From a checkpoint of a small transformer trained on Wikipedia.
Training: 127M tokens, 8618 steps.
Each number is 200 + 30 x the weight over its row's rms, rounded and kept within 0 to 999. Layers, rows and columns count from 0. The size before them is the row's rms in percent of the matrix's.

# layer 2 MLP gate, 320x160, rms 0.0661, rows 254-319, columns 0-79
101,172,178,204,121,248,189,264,228,165,181,185,217,185,170,193,207,192,189,221,196,203,222,171,165,235,175,108,178,186,206,227,178,205,210,200,184,240,208,157,178,275,183,173,189,195,198,189,184,157,247,219,169,205,242,146,216,193,200,192,203,235,222,189,199,178,85,212,215,177,212,179,189,221,182,212,210,231,176,168,196
099,228,203,200,209,197,207,230,176,233,199,157,228,209,203,244,195,187,180,223,166,163,236,242,222,230,149,229,164,236,199,217,199,161,205,167,173,196,172,174,221,230,241,215,200,179,208,149,196,212,195,227,227,180,166,169,188,203,179,245,239,243,153,215,184,202,159,166,158,177,200,240,251,182,216,251,222,122,206,202,166
103,192,213,213,187,196,202,213,252,202,213,247,201,174,192,205,171,220,199,223,201,149,222,209,222,212,211,239,226,157,146,151,185,193,228,213,150,228,191,187,189,191,266,212,169,200,203,150,234,145,201,130,236,196,195,177,174,289,208,165,215,166,166,182,171,163,273,142,238,216,223,182,156,173,211,241,208,175,202,209,227
098,254,160,222,198,219,245,200,136,236,180,177,212,165,229,217,170,215,170,231,156,189,190,182,195,216,200,169,202,171,214,238,183,186,170,208,175,159,186,233,204,206,156,178,188,212,210,228,227,192,146,161,169,218,183,216,241,266,211,283,202,225,167,225,151,243,243,157,207,197,206,156,174,190,174,208,134,187,208,195,229
105,208,201,173,244,205,194,221,200,149,240,185,211,194,210,194,155,209,217,172,216,208,132,201,182,231,204,262,205,203,193,203,208,279,194,159,218,218,184,208,243,202,171,205,222,166,230,205,189,178,240,222,248,206,181,211,223,237,187,204,255,156,191,149,238,164,224,182,210,150,170,170,221,126,191,225,204,201,112,191,180
092,172,213,182,194,204,218,182,189,167,213,166,217,222,175,162,204,155,194,179,196,154,216,179,254,203,199,168,170,225,198,194,166,169,152,198,189,217,182,221,277,214,206,237,201,225,196,262,229,264,253,177,167,247,204,203,211,200,210,197,177,199,198,143,209,225,178,151,159,168,177,195,195,185,185,220,170,190,198,189,217
092,182,279,229,254,220,237,245,214,178,250,168,223,244,207,168,193,169,129,181,155,213,230,157,209,197,249,205,269,196,180,216,176,199,234,267,244,149,194,196,185,228,163,170,125,170,209,225,185,202,200,234,161,154,205,200,223,184,209,263,247,190,180,196,167,227,219,120,182,218,202,215,168,186,205,188,185,210,205,120,166
100,181,143,171,185,174,218,192,205,173,243,179,145,207,187,179,219,207,215,177,132,230,127,217,216,237,199,195,192,230,196,154,210,232,223,214,200,169,203,227,248,160,217,154,210,211,242,188,248,153,186,234,206,156,210,265,209,169,145,187,223,218,207,168,217,251,180,181,186,186,222,145,269,224,171,211,209,181,204,244,181
092,205,209,159,209,139,143,247,229,151,175,230,175,227,177,181,177,208,261,173,217,196,169,259,181,147,165,147,215,203,182,248,207,153,204,219,157,163,153,200,271,175,140,200,224,199,187,197,209,174,198,211,213,256,113,211,172,216,213,200,218,222,216,218,186,221,242,192,213,189,133,192,173,204,197,202,227,198,187,264,238
109,233,179,162,238,203,219,214,217,227,233,204,262,214,169,221,195,173,226,225,207,219,256,183,238,210,153,180,223,179,239,264,177,201,226,186,174,241,208,177,180,167,225,196,212,241,192,224,185,188,187,180,208,147,221,189,202,207,194,247,229,186,218,228,144,170,179,227,207,163,169,229,199,247,155,223,196,201,209,201,225
102,195,218,172,163,187,247,118,157,191,226,233,186,201,157,217,161,200,191,236,150,226,234,248,226,146,207,178,206,175,190,193,200,191,186,174,232,201,179,224,193,237,259,168,242,260,173,174,157,187,212,144,206,248,158,225,207,184,190,184,163,175,176,125,199,218,198,185,190,165,209,163,220,211,192,163,193,145,183,190,167
089,269,244,227,188,200,167,163,202,195,147,191,157,191,187,174,177,173,215,192,226,231,207,166,179,195,244,211,246,220,231,155,237,219,250,179,209,167,193,166,135,179,197,198,208,181,151,168,200,193,191,159,220,197,203,171,187,185,211,170,215,204,199,167,212,255,184,225,164,187,189,212,223,191,252,210,238,180,243,147,246
099,213,178,172,174,213,177,194,250,248,208,249,198,214,179,220,207,206,248,113,222,230,236,197,202,174,228,176,191,217,191,200,214,247,178,174,214,221,206,189,182,193,223,181,226,170,210,125,202,188,190,213,212,164,138,196,140,174,193,223,164,216,247,219,230,209,207,258,206,186,201,218,236,177,243,192,219,175,150,181,230
093,224,181,237,185,232,192,167,178,174,226,214,232,146,186,194,177,253,268,158,189,201,215,155,150,144,192,212,217,226,212,195,163,217,225,194,149,238,211,216,232,183,210,167,177,191,219,207,222,191,228,202,171,285,182,197,182,223,166,180,201,203,194,185,139,222,210,190,202,259,225,152,229,184,175,154,231,227,214,211,232
096,200,225,236,168,223,169,215,235,156,255,215,153,188,192,171,187,143,221,223,209,196,186,196,185,232,193,199,226,201,155,163,144,227,167,224,202,234,237,181,226,212,203,217,150,198,209,216,219,214,217,194,242,167,175,156,209,159,181,171,170,215,194,162,193,148,218,125,221,172,201,177,191,267,185,199,217,254,173,206,199
100,254,177,215,235,213,217,190,212,233,203,199,217,215,171,176,185,254,281,153,221,243,201,189,185,245,170,180,183,228,176,165,221,173,174,252,170,185,203,239,180,224,224,201,213,196,169,171,202,172,239,160,220,182,223,275,192,231,173,202,245,235,250,180,174,230,179,206,189,239,232,250,179,285,194,215,162,228,220,261,176
101,168,218,217,190,212,202,192,197,183,177,181,174,198,238,222,224,162,192,170,168,196,232,180,194,156,231,219,215,220,178,234,162,235,232,209,241,244,246,167,215,235,223,201,220,144,171,195,181,232,207,256,167,214,147,192,203,174,211,223,268,225,189,193,249,230,184,168,197,200,198,196,198,235,208,214,231,202,217,146,149
100,204,152,190,265,162,198,191,155,208,185,209,235,246,230,213,211,199,227,217,208,176,213,153,160,268,219,213,167,241,142,205,175,207,159,212,200,229,228,199,219,205,272,211,163,213,139,178,213,284,190,197,208,181,198,205,189,235,209,215,169,204,221,261,196,199,214,256,181,237,182,233,147,214,203,227,185,114,229,234,227
106,166,189,178,234,162,206,199,268,141,194,170,180,205,232,215,188,208,204,197,178,256,192,136,256,220,244,222,181,206,211,221,216,214,198,210,192,199,208,162,156,218,165,234,183,215,163,193,173,193,193,212,249,151,171,213,217,204,176,196,245,131,136,161,145,160,212,200,204,152,185,200,188,168,249,249,185,141,189,157,174
091,215,214,195,195,169,224,199,214,175,197,181,221,227,273,216,214,165,205,181,213,172,204,179,171,199,169,216,191,191,200,206,204,203,252,216,205,180,238,166,193,203,151,284,201,201,214,196,212,201,251,216,169,157,187,161,219,219,232,190,113,195,203,176,240,151,179,210,210,180,131,187,195,164,158,279,192,246,184,173,189
097,207,233,197,246,204,180,178,208,190,178,167,267,220,164,133,211,209,183,160,219,178,167,147,171,158,138,161,204,195,215,180,203,208,185,186,207,167,141,197,219,153,155,210,222,136,205,196,222,243,177,190,235,229,183,229,195,238,205,193,172,165,170,185,196,198,217,156,221,223,202,209,213,217,173,262,240,158,160,203,157
094,159,185,173,165,158,207,218,176,240,171,221,208,212,246,223,234,209,217,187,165,153,208,186,197,218,212,172,185,219,197,247,217,231,211,160,233,165,253,195,227,186,214,191,146,230,207,150,184,196,224,240,198,203,241,247,163,216,238,236,246,189,199,187,234,252,196,193,197,140,205,138,215,211,260,247,145,196,205,189,240
090,203,211,218,268,180,187,219,204,220,178,205,216,286,200,229,178,243,257,188,249,161,175,161,225,204,235,205,178,149,169,189,212,160,218,226,146,220,185,150,198,153,200,189,161,193,178,184,205,200,237,260,192,212,191,202,204,228,212,181,220,198,266,175,218,206,241,213,190,232,223,201,247,249,223,188,152,222,173,160,231
107,224,179,215,229,198,250,219,159,209,213,146,215,207,189,180,223,222,217,212,197,183,231,195,223,190,258,212,181,123,176,202,131,192,225,174,207,226,187,150,212,209,210,238,230,205,242,217,174,200,193,188,170,232,177,249,173,211,189,223,197,161,211,224,169,231,230,207,188,150,194,152,194,147,195,192,183,182,162,212,212
097,212,165,172,191,175,235,205,202,189,233,215,172,198,193,172,218,236,228,237,192,205,181,221,168,278,238,205,246,149,208,229,190,194,203,195,205,220,257,159,213,183,253,197,240,220,230,205,227,277,143,235,170,189,207,228,195,172,233,216,222,159,189,190,232,251,142,218,256,188,176,225,251,154,192,193,181,195,224,206,245
111,188,206,185,213,257,196,176,219,204,231,234,180,181,183,229,168,190,159,180,142,183,198,241,170,213,262,200,184,129,204,236,205,219,152,206,232,187,164,168,203,225,203,229,229,201,196,218,233,245,157,162,212,142,226,148,202,267,185,166,197,251,190,160,220,196,200,162,187,197,262,219,201,227,210,226,173,179,198,228,204
092,240,192,161,216,188,252,167,205,149,214,213,207,169,120,213,177,190,199,208,230,169,200,173,175,248,120,179,182,214,194,140,219,253,202,208,174,191,226,150,204,222,173,161,170,158,182,214,176,152,143,188,155,230,240,173,208,231,228,176,220,212,199,171,216,170,238,204,207,211,182,225,223,214,187,192,182,235,221,177,220
082,222,195,228,258,192,161,155,196,210,179,173,163,182,208,221,250,185,235,199,193,201,176,171,151,194,168,230,163,249,148,227,167,220,215,199,225,169,197,168,233,209,232,187,157,167,186,233,203,209,226,224,213,194,192,164,172,217,215,195,197,186,200,173,244,217,189,180,189,223,228,185,186,162,197,238,207,180,226,228,179
124,204,208,163,231,218,161,203,231,264,212,186,219,143,207,170,170,190,206,202,179,204,214,141,170,248,201,178,213,188,181,189,183,237,294,221,208,167,236,140,175,223,234,201,232,237,265,176,245,201,194,224,181,180,218,192,196,189,236,198,221,207,201,152,245,178,176,167,248,171,267,235,173,172,193,221,175,224,246,177,220
103,181,148,235,179,235,219,197,162,193,225,137,218,162,155,152,224,198,230,200,163,228,200,150,220,180,247,181,214,188,216,226,162,277,201,183,212,252,190,208,190,152,236,200,221,212,189,251,170,216,168,152,242,194,106,185,216,218,140,196,180,206,156,245,208,162,205,189,143,146,165,144,195,184,181,194,200,127,184,203,205
096,240,168,175,168,203,244,138,192,233,228,177,223,190,169,123,251,216,229,186,202,192,205,147,232,126,188,176,200,163,224,174,208,187,211,187,143,244,189,179,145,166,187,217,184,191,199,207,231,203,209,183,197,163,238,164,201,180,187,202,221,149,216,153,176,231,186,185,212,216,197,160,200,211,240,201,204,229,204,227,216
100,123,175,194,161,152,220,237,213,238,274,216,184,195,213,191,188,187,228,229,208,212,221,241,170,176,188,167,163,233,156,198,244,184,176,161,184,198,169,214,234,230,203,242,186,217,215,143,200,205,235,165,203,246,232,174,195,199,187,146,166,208,144,185,214,158,226,183,223,279,195,183,210,155,232,198,208,167,214,245,204
096,219,240,208,225,153,180,225,194,235,232,244,168,240,177,177,168,211,191,234,165,167,248,184,241,211,164,224,214,211,228,208,227,220,193,209,179,171,201,215,203,193,253,194,211,198,185,246,167,153,215,212,220,157,220,230,190,188,228,200,182,218,226,214,204,193,221,166,178,210,175,180,176,177,246,219,188,181,194,175,197
104,219,209,240,220,199,206,207,226,282,165,186,218,160,220,191,219,158,199,191,204,176,216,200,234,159,185,209,216,198,222,203,203,253,277,194,225,183,222,240,170,229,198,226,279,211,177,226,229,212,195,180,248,221,199,143,175,206,188,233,177,203,173,214,200,193,196,187,221,220,219,193,192,144,238,235,211,160,207,296,211
092,229,145,207,199,245,214,186,220,186,117,215,237,189,282,221,164,216,223,173,234,216,204,219,176,193,182,239,229,217,170,235,188,192,180,208,165,192,145,139,222,184,209,174,147,192,180,201,190,158,198,221,242,140,273,205,250,222,244,244,132,208,171,187,193,183,211,201,252,242,210,181,226,227,207,227,252,221,183,179,189
104,135,214,257,207,262,224,143,240,223,169,206,147,210,165,152,206,244,224,198,180,150,218,151,210,183,223,169,204,183,129,180,180,206,216,192,222,222,191,196,191,237,197,146,170,210,198,219,215,198,218,243,199,151,229,227,178,209,226,180,198,166,225,133,221,141,188,261,223,241,205,190,224,206,214,234,206,219,130,139,233
104,226,195,159,227,181,176,187,173,216,134,221,224,194,179,205,189,184,179,159,202,169,152,249,246,188,199,177,199,202,247,216,186,240,214,167,179,159,181,171,208,160,223,192,192,185,251,157,200,217,215,197,178,206,234,188,187,206,222,190,186,199,209,206,198,249,139,212,197,215,141,162,146,200,178,183,181,156,249,137,225
105,252,225,198,218,190,233,193,196,196,227,215,212,246,187,217,246,225,178,224,142,196,173,189,185,177,191,226,181,204,163,156,170,163,218,200,206,203,245,209,183,240,210,253,296,211,173,210,213,228,210,139,195,182,220,209,155,214,218,194,193,210,237,215,212,192,180,189,150,179,203,161,227,202,183,189,149,235,207,213,128
095,183,230,166,160,226,163,238,189,203,252,216,196,178,206,182,214,232,232,183,265,238,229,248,171,205,203,173,216,237,216,175,216,200,241,250,172,226,223,191,213,182,218,249,173,184,180,196,174,167,180,211,187,193,235,162,163,240,250,241,217,223,159,228,213,175,188,152,159,200,212,179,200,154,212,221,194,170,138,181,197
093,199,197,227,211,223,207,184,284,225,217,188,168,221,164,152,225,220,155,225,186,197,200,200,196,148,251,174,201,155,185,162,260,174,246,143,200,201,236,203,197,188,158,249,187,174,181,124,239,209,236,203,224,184,174,220,225,213,204,186,206,167,234,202,202,201,225,177,219,177,265,185,193,235,212,137,174,202,181,194,178
098,196,196,220,231,190,154,260,228,189,187,225,227,189,141,216,161,219,237,234,231,177,215,230,133,202,224,227,211,179,228,184,173,110,207,203,168,201,173,212,156,213,176,177,188,218,247,226,173,205,186,122,199,166,203,195,159,175,164,154,200,197,179,178,214,232,157,162,182,197,151,162,209,200,183,218,192,183,154,218,211
108,186,232,224,188,201,216,234,186,220,237,216,195,170,246,177,182,156,189,234,163,237,210,211,228,164,184,174,194,242,199,161,234,169,222,262,219,184,210,199,256,193,236,190,190,178,210,213,167,180,200,185,208,219,205,189,236,124,156,120,243,174,181,174,179,202,194,199,178,188,207,156,238,207,209,176,220,182,155,190,238
097,192,152,195,177,236,200,222,259,180,191,189,240,216,219,198,173,191,188,162,204,143,167,191,160,204,200,200,225,181,167,209,189,196,183,207,246,182,252,233,222,184,203,205,181,216,191,191,154,193,165,211,120,227,241,205,229,170,168,193,170,207,104,220,213,145,157,232,182,153,152,177,185,193,202,174,175,224,221,198,181
108,135,212,201,121,213,253,239,170,201,187,230,155,209,165,256,177,189,232,228,200,172,158,223,164,210,225,173,194,203,198,206,159,209,242,126,199,209,232,188,218,225,163,210,185,212,230,180,217,251,225,244,142,162,130,260,206,184,258,221,156,223,227,211,212,203,233,201,214,162,173,198,201,210,237,152,179,209,190,202,189
101,198,246,148,270,197,166,271,186,219,235,245,254,227,178,191,236,209,191,205,188,168,235,212,158,205,118,193,184,224,143,162,284,156,200,211,154,228,257,201,198,141,209,180,225,217,195,231,230,186,202,167,168,207,188,240,177,168,216,229,191,209,218,220,228,200,194,262,179,216,206,194,174,180,198,218,219,173,204,204,173
100,182,205,170,249,196,203,190,192,213,235,210,172,214,194,202,202,173,192,236,199,246,136,215,243,192,170,169,187,213,235,250,182,181,250,232,211,239,214,181,222,198,189,171,197,173,144,178,162,225,185,204,110,218,217,211,245,230,205,103,210,212,202,240,227,174,191,159,199,159,213,168,246,169,197,152,162,244,214,216,211
097,215,230,191,201,183,190,193,229,179,172,192,120,202,197,220,223,176,213,228,234,140,178,219,212,197,154,178,172,149,174,215,169,166,216,155,189,127,156,173,171,244,194,185,144,201,171,183,212,181,191,236,254,180,290,234,180,199,185,236,148,195,226,221,137,243,212,214,242,176,161,217,177,203,194,206,160,241,165,212,156
096,226,166,208,156,210,199,238,184,208,186,187,133,184,224,196,244,181,185,204,213,211,165,143,232,178,149,147,157,178,198,273,154,174,235,159,182,220,206,219,202,234,162,224,258,215,213,134,214,160,217,187,231,183,192,194,177,169,160,212,216,297,183,171,208,191,215,218,198,212,184,263,185,213,184,182,250,204,211,271,195
092,186,157,227,269,231,236,200,266,206,161,238,181,212,168,220,245,183,196,160,182,247,194,231,225,253,149,218,176,180,186,179,212,195,244,219,233,205,209,212,225,203,167,211,251,222,225,165,215,185,201,213,236,193,195,217,183,191,240,171,264,217,229,209,219,204,145,171,216,235,162,196,161,231,206,221,184,231,163,173,121
100,180,225,162,202,158,196,213,216,206,188,227,177,127,179,165,157,249,214,192,199,189,205,142,111,187,213,211,141,219,243,228,165,198,212,190,176,198,204,191,208,239,251,174,227,251,181,210,199,189,216,274,249,234,228,198,220,239,210,185,204,196,217,182,181,178,194,208,250,204,232,162,232,177,220,267,231,183,252,168,258
094,194,224,229,176,253,146,214,238,211,201,190,219,204,192,175,159,237,188,198,232,175,207,201,168,220,154,179,251,199,197,223,149,152,149,173,237,152,223,205,184,260,204,228,228,196,186,188,214,223,172,183,185,161,159,196,131,207,207,136,173,220,232,274,281,145,240,187,180,236,157,231,202,239,172,222,248,180,172,172,165
092,208,220,235,195,190,227,170,135,187,188,240,225,251,146,197,186,215,203,195,215,216,196,176,166,221,237,188,206,204,208,169,201,217,218,160,170,165,132,189,241,181,173,180,164,200,211,152,229,194,225,241,217,257,223,229,179,244,213,168,217,171,200,176,172,209,188,173,166,137,195,213,165,247,224,186,240,191,181,223,223
100,225,203,237,231,211,201,206,220,189,206,226,216,236,211,203,168,222,163,169,201,205,167,247,223,159,218,180,249,161,237,197,226,214,178,280,245,181,159,186,189,151,202,257,265,197,189,237,204,165,189,200,194,188,156,232,233,246,172,181,226,208,166,136,175,240,164,193,158,174,198,276,213,249,197,247,182,212,150,203,205
100,194,252,186,216,239,257,231,166,212,231,204,177,196,132,218,205,258,188,219,176,179,205,199,283,240,216,147,215,169,202,241,211,220,194,195,206,160,187,226,204,262,185,225,217,165,238,201,207,215,183,206,167,232,203,183,221,214,239,238,172,248,170,181,253,165,267,236,255,197,180,183,213,178,196,154,233,206,213,203,195
107,184,139,156,195,219,210,173,203,242,222,200,210,263,246,161,171,203,220,192,253,184,221,227,221,221,195,183,186,266,149,169,266,210,238,182,175,224,187,211,238,209,211,204,207,252,162,199,230,179,197,222,259,175,198,162,178,259,237,213,264,131,199,231,199,183,188,165,253,173,202,231,168,254,264,220,238,187,249,239,200
096,209,127,242,193,168,229,203,235,154,165,229,155,201,278,161,226,153,220,241,142,189,159,166,146,208,221,165,227,165,180,187,260,235,195,232,201,207,188,220,177,211,201,177,226,215,202,229,179,223,178,175,218,212,183,244,217,210,226,193,196,180,184,223,175,224,231,176,158,206,202,222,234,200,214,149,188,158,197,184,195
087,194,234,255,196,263,219,168,203,210,258,152,176,177,202,221,151,302,210,180,246,167,165,170,233,211,167,205,157,182,160,204,226,227,168,204,216,230,179,186,192,212,179,201,217,197,162,198,207,234,198,242,210,273,187,233,190,203,185,246,253,217,187,172,207,266,199,213,199,198,200,200,188,245,195,194,155,206,190,184,223
099,215,258,188,239,160,183,238,138,214,201,188,189,213,177,163,162,210,192,201,210,204,257,158,239,196,155,248,166,235,195,209,199,204,163,183,211,177,218,156,212,203,252,202,200,207,227,210,159,186,212,208,155,227,220,169,155,215,213,281,149,174,167,218,225,165,207,207,215,212,232,182,237,241,159,264,189,227,189,221,213
111,181,166,230,213,231,168,207,193,207,190,192,196,239,153,237,190,214,195,200,178,209,237,196,179,180,194,199,224,189,209,193,224,186,246,106,229,185,240,231,223,165,180,185,206,257,201,224,231,232,201,204,165,179,208,242,224,218,211,190,215,144,190,140,189,214,225,215,226,223,184,186,207,239,209,172,203,207,210,190,165
102,160,221,229,189,169,177,201,212,211,178,225,166,218,254,229,154,205,224,198,218,199,188,175,226,184,209,163,205,253,186,168,198,195,189,217,254,192,208,227,210,207,216,201,155,182,202,191,222,136,234,234,208,197,164,157,224,214,141,163,193,180,125,233,205,172,236,120,211,188,218,233,196,197,193,243,158,216,145,149,234
104,188,149,171,217,140,196,178,241,197,206,182,206,191,150,210,249,236,181,250,247,229,195,218,210,235,201,185,200,189,228,200,205,177,216,180,153,152,190,163,161,232,197,213,208,238,186,228,172,224,223,191,177,185,202,246,194,215,207,224,231,169,180,224,202,233,179,202,197,223,201,200,191,226,185,225,197,202,177,221,187
101,214,184,201,178,206,178,190,215,250,227,173,158,245,254,132,183,202,209,248,189,206,162,171,189,240,240,203,250,244,170,221,162,183,227,182,141,195,171,179,265,226,231,203,190,223,262,223,188,179,226,215,205,232,211,145,179,167,122,206,208,192,170,241,223,197,212,192,231,234,218,181,234,207,183,212,178,192,203,167,152
110,200,201,168,220,179,184,203,164,155,204,187,196,187,179,215,202,246,166,152,175,197,191,223,190,180,204,177,233,197,207,214,180,237,178,200,196,205,143,226,157,202,118,204,160,228,171,165,200,209,195,241,210,193,177,210,231,195,215,211,170,154,179,184,164,203,199,181,145,179,98,194,257,181,210,231,255,193,175,223,184
101,201,216,211,201,244,182,267,202,158,197,188,210,180,177,264,225,182,210,182,176,203,247,226,188,215,194,166,173,251,215,209,164,267,202,247,166,194,218,144,148,204,243,264,199,225,135,245,210,219,211,183,163,200,154,207,234,212,231,229,214,192,157,238,201,226,206,146,176,221,171,202,263,236,212,165,171,255,176,185,219
102,174,196,179,192,211,202,237,222,197,213,191,179,222,218,168,211,206,175,143,181,208,242,249,157,225,188,211,207,198,202,234,183,283,195,179,206,225,178,160,165,203,191,219,181,229,173,166,246,221,241,198,231,172,208,190,161,181,222,176,265,190,143,189,210,206,109,189,212,198,206,154,211,231,222,208,239,217,168,172,224
099,207,129,156,179,186,258,279,267,205,199,200,184,203,222,177,238,245,174,168,210,165,231,209,242,172,205,209,216,172,173,216,174,261,225,189,216,241,186,208,209,189,159,200,213,213,260,211,253,178,244,202,212,203,165,201,203,185,189,202,212,196,173,208,134,240,228,211,182,200,188,207,152,246,221,196,158,182,199,168,231